Part of a small language model's weights.
Size: 10 layers, width 224, 7 heads of 32 (1 for keys and values), 5.62M parameters.
Architecture: LayerNorm before each block, no biases in attention or MLP.
Training: 145M tokens, 8863 steps.
Each number is 500 + 50 x the weight over its row's rms, rounded and kept within 0 to 999. Layers, rows and columns count from 0. Numbers have three digits each. The size before them is the row's rms in percent of the matrix's.

# up: layer 7 MLP up, 896x224, rms 0.0494, rows 179-206, columns 112-223
# down: layer 7 MLP down (transposed), 896x224, rms 0.0395, rows 179-206, columns 112-223
up179 088:485451555511549551577487454578448430527540456391562465523513488536505564462560634518498527438485552571469456470440471511498510476498528516530481465562523464485501538516485501536539459500370460472479521447506553470431487397528480563508481399575476469521507509436560496547565479582452495562527499498440429514438547528584507513456467510578
down179 091:545568568532454471535515404394424545480479533495506444445463529542548503455515450503491539447547533483499536504506527525406545613469544555488512468471466432446428499447431554433428457520583511465552438506518553634404472543471548515574553421535467456570421512503582515518448453569504500560505512557536415469429485449461466499432572413517
up180 098:484510462545479484439526484489559532562505436416463474410573518431519498500518580557477487494446493493534455516491586521527428465547431530533405491449408398480457521472486639532465497505471475535403426513396577480461430539472535505503541476484487539511517472449504511459452548510532489486488499584542439492502566476565455471489469509426
down180 104:528555494548520444478436503427539491498527470547521478457508463495404592365583486538460491568498460501490538400560486441495518498422443488444531494528570550432457552496516524556514397547519576421487527482483503582504483537515505537469476427511540520521454547535527464438407549480525434402536457539567566488551466563554483583554479513547
up181 103:538399471426465593574547512451564548568510567508604494429444484496472478518519545405443495525535470475486529411439450592490409453408426441565561602532554544516557545490509444512529506502563526459489518541485474493467515521554566503500608481516502567477493511371514621480506533458525508520495504534477533380555481395412438447521524556473
down181 096:601462567406484401604484360478448507456510500442413517485563460424580504497467449579490474536445469478576522509584521467578597550542570476451495499478458526469475548536459497492445566405454467547415434500473571521544477498526629467522472485509531527450442500574447476517445528571506459503488544486496519527465541475577513589581549534465
up182 101:561554539459397540573543604543591508394449430474477522434459509465502491481523506465571596526495473520496517490484568470500485477470460433627512517614526522631559463514515512544486550533454429527426412524552445515468456469579478522559562493451469473591526477530466514513440494590555591444474441526529527492522504519471542556570564516504
down182 095:463458528562546511453497479587450466470635512480453562484508471627452424480547544599493501515501484513486576560466504553450569485465469543447553524515571498477508511495562543441571509582402453528492439467492513415445487563447534416455455494520503516510436547428529529470448471473467499525514548468537528482540460494429461469567503451524
up183 100:484530463442453566542528481479438378507477511558504612495461539549479496484506494457517493469413410588441523564490470436497470502528489475553503525476520467457458556450466491469563475562507558383486470535497574460400485493475553459559520525484413472515583534529482490461506522509497443485489481515571472477533501418512458487485546409479
down183 104:488544519537515484366477461495515580505515585521519451430557430574482517519499427430506525420510487454546557444538550460501383553558535562468502561391502561530480545458457540458482454551478442476469545456478391487552519447488533467448513601576460391515565553512558560520582593518489507507489494560551471525480484538433564507413482482426
up184 096:503535493525560522445453438508452427536554461372494445477557583524524547499550465504518522441481432470434568555508533487435571450452457491493484404570522514542510435518497521539548529494561481530567558547497525486455547438433516555510526502550557593497572455406433571420467518506514512361523447579452494585561570602421509485499525503540
down184 097:510515536585523426493470495465474485495490534486517531565456601390625494428501626486485535460493594475559485371494476573424494534516473518415451373547552440443527433520532489501446554452555455561453378464414632569516499526433522476477497514452568464450398537523504442537567442520433532547442508597502502561466511451537600537408543606562
up185 106:450573517493609566474498451495448486464525537516443502440540539525487523498504522486431491522464514456478558591452498553600544506537467415582537500551461545559500568387529477421499484523526455475568412493478607490470495515469550536539476559435490532515596543473488461393467543510462429545533365495430486479565486496523495535575584440414
down185 106:480536399472494479490493617600616484506488512560433457533606536485472613505443446473582519489441408472508479464454517513438571471451492428496511552508536529483449482471531580479477416548459541450465594512597440516525339507541500492421599554483538507551556579474453481607559452546429581485516470426438493548485414459508513498488461403488
up186 096:541488488422494499492486459568480507456649437499480557516444480475535476522440489499506516490512498496469630528521483459570455557506391406602438456423478450562526517440451484505555413576468443446552497539511492477513460419576513486523524496532456527525455625498500561453407485517490535493561424424516520490499567469554399574523434486479
down186 111:504521460490539450604534549446538550508562523493481507514538477390404477513492507585501560487517591530493505436520462544606524539462429451470526429470485579411575434510514486490456527560483560424488521412552428553472482442435504466526427583504503476505456542463597431520544502563541438518569444467541471515463513550554522417503528483603
up187 097:541439443496523561477543489513434541520451588510564488508509456535433440511555582583464535444552515463420501518454535462388437586394477509471389453455476512492523453525544453470525429540515419501409490575529424437482443541521443625486501540502546479465615490471476508395432500535560498510530493565525641536460554488442602476515599520483
down187 103:475507610591489537455507475455532486491485399557534603459525480495603513524545410552391574509509555503428567505523542599545571579508532546471489502387513517603485434492482464491555494469505480611500468454487545551492502554402485465541509531599470484552464502536516462548533563450511531509453479578539460487460354429535491545473440546430
up188 104:445482514450592547552488523487448495536553501578445569490581434504532490533451481470483539465519482524462559562503473522458420581567433424549526493578542531460584495513486409405488365485543506542554582459479435474544499423480508551550491480496557527535506438498563527488532541502483451515449435504417463486497501566534500514409500414462
down188 103:525515443460538490551487405588502436483542419537484540464490490536545486487553542514566481474483480497587509516459510520480510556562597450559506583512441457446507442411480457473561537543488450468516410484297559466586421480534567424532567447509497496441529613530567481400505586524545488516466548449482544473483497516407454455515508532493
up189 107:548427494522532431453487481515542606470541558505544469464520517474552495497576522490593519463462488455390501573429544445476573539455551508500483449537388518482534481502513474487457519483531509471511419506499539497543539402460530447504461456381558490447539569516474569503465442587567473485539522500475478556544537505504545457491573507484
down189 109:515503515466566446501407467509453440398584437460450526563521551398540525493489563405458525401471565448458395523501493513514525522539524475486486533533568514547607473529561517440483414433547437557485486481435616501482493477441528478483434572422665372452458537502535551523507457503483378537476483548509521514434433425509515456474525488502
up190 101:453378541480447523479511548556566448533534478400487464497539419523404561547571497456555531392390533489561474510475469543545525517424416464525383517557504509489489569512365557452533432484504527512526513423543526442523461541402520559551484531509524493520462630506502509510453478585490505489491512441485494543594566588508571557472511500427
down190 102:419562504628562460524536512550498464513384492495492511382496553548512523500559406517424447535454561493438478500527538419487563512557496547558453536529466499516598395498537564520506460478518464465500552596510579509589328533410440464486398544581461501497523442526600410477494535430577505501471547543485490451408479413449549450503564443524
up191 096:576404473518560492624458525438517513501503499564449484513468533573426510448561554445508483528557425553493470472431549459537480478500506505542527457557431543576598484465548512482526379568544593439461437466552530430473537469475539529526463458517462471525500539464455509528522604487537524461483468495458452527495537546444543509470503510513
down191 098:504518480525561428417582423557506454481448517476565437564525521514432512565502501474480543536509459527423533453562500462484403521504534429560545524535553431581595507459529481552460451496536548553443458466480503561404523418523539583451467554573472520481424492439367506519432549532518433551478424439553538549506454512427526434491500360574
up192 101:407466528484531517530532492505509442486459539367544562541607435524488501565563508487548431482600509520479448469537518478551449455480534494512604500652567410508575637524560469534553520495495597443516473480562484523518447504447420515471564448573462387507479505431454495473524580452548466432516550538543483485457558467449540531444569519539
down192 104:460506462504427479558488513483420428534540434399473493434494543606504488517522401572519582483444484410419573505480487485532452544465446552550566505481514501492572516527456511525504449422474505429561496484506497513455559484513510505526520481529499494511480520494481559419598567561505541511468558513576408617419534448551503547554457445549
up193 090:457518561466586498460527487441480540571475534367501494546533495551577515552591529365440469463560483456520571545503464433529516532462485442549470426518473399446519597502436466357523441403531498443479526533469489528508489601484429591434557502502535538446561437532464551439423509607485464490481521431517551465528484511399589513537476482524
down193 094:536516664471441551455478498536614461571517501484501466544475438465536517550535416544461585386616574539492524509553505483515514482464472517464568546432531480445488394447527489528518553496461533443510461482474527536530549502414543490605457508519515408548443528432492500485550520489441589476505492555504433474489511531567505473398454488549
up194 096:554514522517509555545513439523462492468505414471466548613476536569559534462503465520488545501562403510398526505561507432556511550616484534491530530486553478566443448495552541490461397484522477480518514490470500521556488543516414447370517377506488507556444677485483482446482485557578461431628472448491446456524499428530503483526477493462
down194 094:455479531553539511471495544464527497565536469460438537499456493499473419533564484527475537529409623565545487428473529540532538649388486482497530519548480441507479473510465443470520452516522562500552492529478537469403457465478418555537590485522493373424520518457473553549588564477486524533414459468469585526473406446512530482439427499429
up195 095:553507505520607575498508499509516519496553526479498492557473474647472575487527568424483519575434539578603477522553541549520537460522375555416573485578471559525538497505452485538549490527436508459467515529489414466497354473538469420540527566479480615459550550496486512513531498511565477461524526554586527522469486514484511577497554508463
down195 096:435473602453567499488516524447452561434442591507522416514579586431437478601560584504507502538415480600411423494515482502526504615549638473526556444477485411467535572471466438445499486490450495553527543487473554463502439530523503573532576568552548471563480512491471571503539415462426461436434399571531484557468504403529515561422514510521
up196 096:487478556454465556515424575556495519564541485479540636508515445479539573543446493574552572501422471481581434550413551573512513544441416350534485495501574513513542557421557462474539471502463513474492498486449508476511459506434510605464587547423432512427461524459395526516493503526554545351508535516551491516460513490521491463577495463431
down196 094:548447499458569520493473516479470434497541540543450462426453455456537519504448539468443583525551458489487585451502445565512428467581467550554484421511481485467475513522466586569559463521619534354513467468625520369524466452543471488472558458496599551485486501438532477541384513469529496506456332434540556514476505523552487533470535463480
up197 101:473468443492549567529472468450407448452567539503480493414513407593433515493540504439413470510406470470462497488562584553567503570588504536453575448553491579459519540432568456385443505481483424480468571501473516482518469467574478563588522494435494498464505568451494549460532450598422481505475537439507518521574464478471514547483522439403
down197 098:482609462532540476569406535467513476495514538532529478491597509462392473529525382501447465525418518505416533511455466505557510498526532554548526465539484513563540521446474547535472469496488522503459518565516404442525505544499427525467412523523567467570426426522464468505445459523559483462508414428546495566499465556446576555414565467467
up198 103:468517527498598549531501521436453488451531499534411532493538501441491523551544467512482467490489431465502617487409498477537530455573537416529519427458483465410535593467573441491537438503606519424471476585449402495441503472446527476468534542570466488524543515452506555423523485515463374427422550590411498513439469493419507545419549527497
down198 104:547585547466559417520449465517433474426538524475558512496473477447500442438519565642457408444460537585595541566613442526507502451555436520502482468454399507477527424485512518557492577592540578476581437487503499510544517449421532416490512600502494515510533441535602488444571593560602512502447455510510490527408453552442523506510503456476
up199 101:516514534498561557488532490519355374476497538512497516457519479417503543524518492508431515410438538609554536495495506555514519438507485379453572376469457491503517575553534512493500482563526512342477480469539490546520398503566547533431566564497464456481516494505524432463515559514464423457525474599443454405464525486507522483525587568544
down199 104:563542449537476487498476478578492504451582531469439481474417509499506556538490563548551420556504490582486504453471602431587608468469481540483524535543542469516461441588494459425523529486563529586502458553488527524534501440461450495577465448470485587583546527447480533453575446519515633567526419564469497557534478501433392536547472480557
up200 101:480415522477438528574590480550553510471490533442516450539579550513499481525487482457571595496507502565573506521467555564416395423465518496529484511559517508615475473479584531508559507546468534386417512517536447457500446474645578481494485445478516530344525499459414653465480500507440516402526460498549435589538579554390476494553462559383
down200 096:491497527510493477482558492467431529532434439425554462503502510637519532533489487540394502384627456457527536534515584505595566567522448487497502471473567461478501510538491562429501482462524490602614484481507520529454584509448571495496566482484506478523498480465481459481557502534578519485574454584542392454499481521522446468495449452492
up201 098:544442530573494496501557391539482504525592478402526496447446479557454489537584515487557518488551566553563603535461437452553523465566502526477513570595438419525504475595529444532615414503531485439579448499547506488506527497473493607451502491493489529446466392439437510534480468526532522478551487579499415511469536563509482472560500512444
down201 099:514532562468571551454467455484507505564501467423543435453454466523467510523427408482399496476579507550475483651427597537430547541561474534492511515443466443497589455470538503558514660478552539456550454428566520450530512490500479521546585556550607435522468439424483503484517507536514460516535452549438510474530509602430449497496412476451
up202 107:576503520490504492511491508489544451520431564490592490595503516560528486558588590513520528474528427551496527612460471470447445475486489464463554455537552443472541532537551455485607384511452516406455521581462363576502555520484478504506545508434454629467429542470546435484478498554445486480546499523533500476520531536490454430491493526472
down202 104:552492446529519526517516538493491504420472525529485450549536467582477478541517517520486481473487433463402524390465610468485512510550507534521501569498514449505485521464533522493523565568529451497548546496443453486542493593496543524524473464527454569541587545540505505472426538601448469449512540529597501545515414475481478509488503487552
up203 102:485461528514456516488529521535481440544585506480468498459553572583535553435534391520519483467500458485443495581408550533481490530565408535402613490464472539600471485532533479463597489524485480464488499479593620388476501463422493527480430524527498529484440567459432493434502477546548450458505532473501409480547582461474459499576542517375
down203 104:438528567446534524509512518490523478637528486452515444529430459551476503519416464563500471581565499571548596529397501504552552485545508566558467431515491472476501549538487494548485485419548516542636492584534422576419573530528509566399528468508510453512466465502546483565510552530485510474511461539492548481457438470449592450428490565506
up204 103:453563415449516629622459472497509585574518437473396568555479524438401491519495494522539440524532456563451444447419516474543537461559428484451451524522504508482496515519559533459508479551568489489449532480510519493566467580480428470543476538547509454494537489466467465439396468478465455431422543483511628419475465555489510566419593502444
down204 103:468491573611546581533441473533431543507481450569497515538492545470544428496547633515498513489541580528408583475489565450400497525520487428516497531510470558452560582486567536517540469473545484414538480494492453556519481567459610386437483487510444471437423469543510422538539496534547573418505508541476429487538536486439558528514517476563
up205 106:494485464472597486524572490533467463480485514545563485486543449482463582498511469506420602426493448522449383543471536475530559505479529537561508449425550458456605528427456520500445483470455432500475489501515480492486422425543564539458511512431448537586505581485487557471549554567583455429504518491480563492498496596401575528551488542516
down205 107:427523538504533424519483488433497582564548527575507527587529525526468508518374445508505518483497464538510442485496520516453468438503584550527564513517419455481504415443419481449485469506508467475529496528501447533533564546573569548468450517437436482478466443547522511503532567536524436563535454598554556436462422519505573463516468521548
up206 101:520452365445616498504422488543507490420621442565513431485498467521525581548430531530466544476427438519529483524435536576460559570461540509557495488518400525512457436532493480529543463555506537528454459510458473417508461479526502430526553518476559463529462553489468491494526490459523534446412502586472493587505501508487602477530552481522
down206 098:527550467469470575411538501415560484445378491562427516442396469497519514538465447465506465454497572484612563434509485488561542422511465456521504476473564558468494464468496497397504570481470417507533484445576521568480603449514490530577454460499577458573623520567411508547530414503516520525518475554551455546532497502552484468491520401580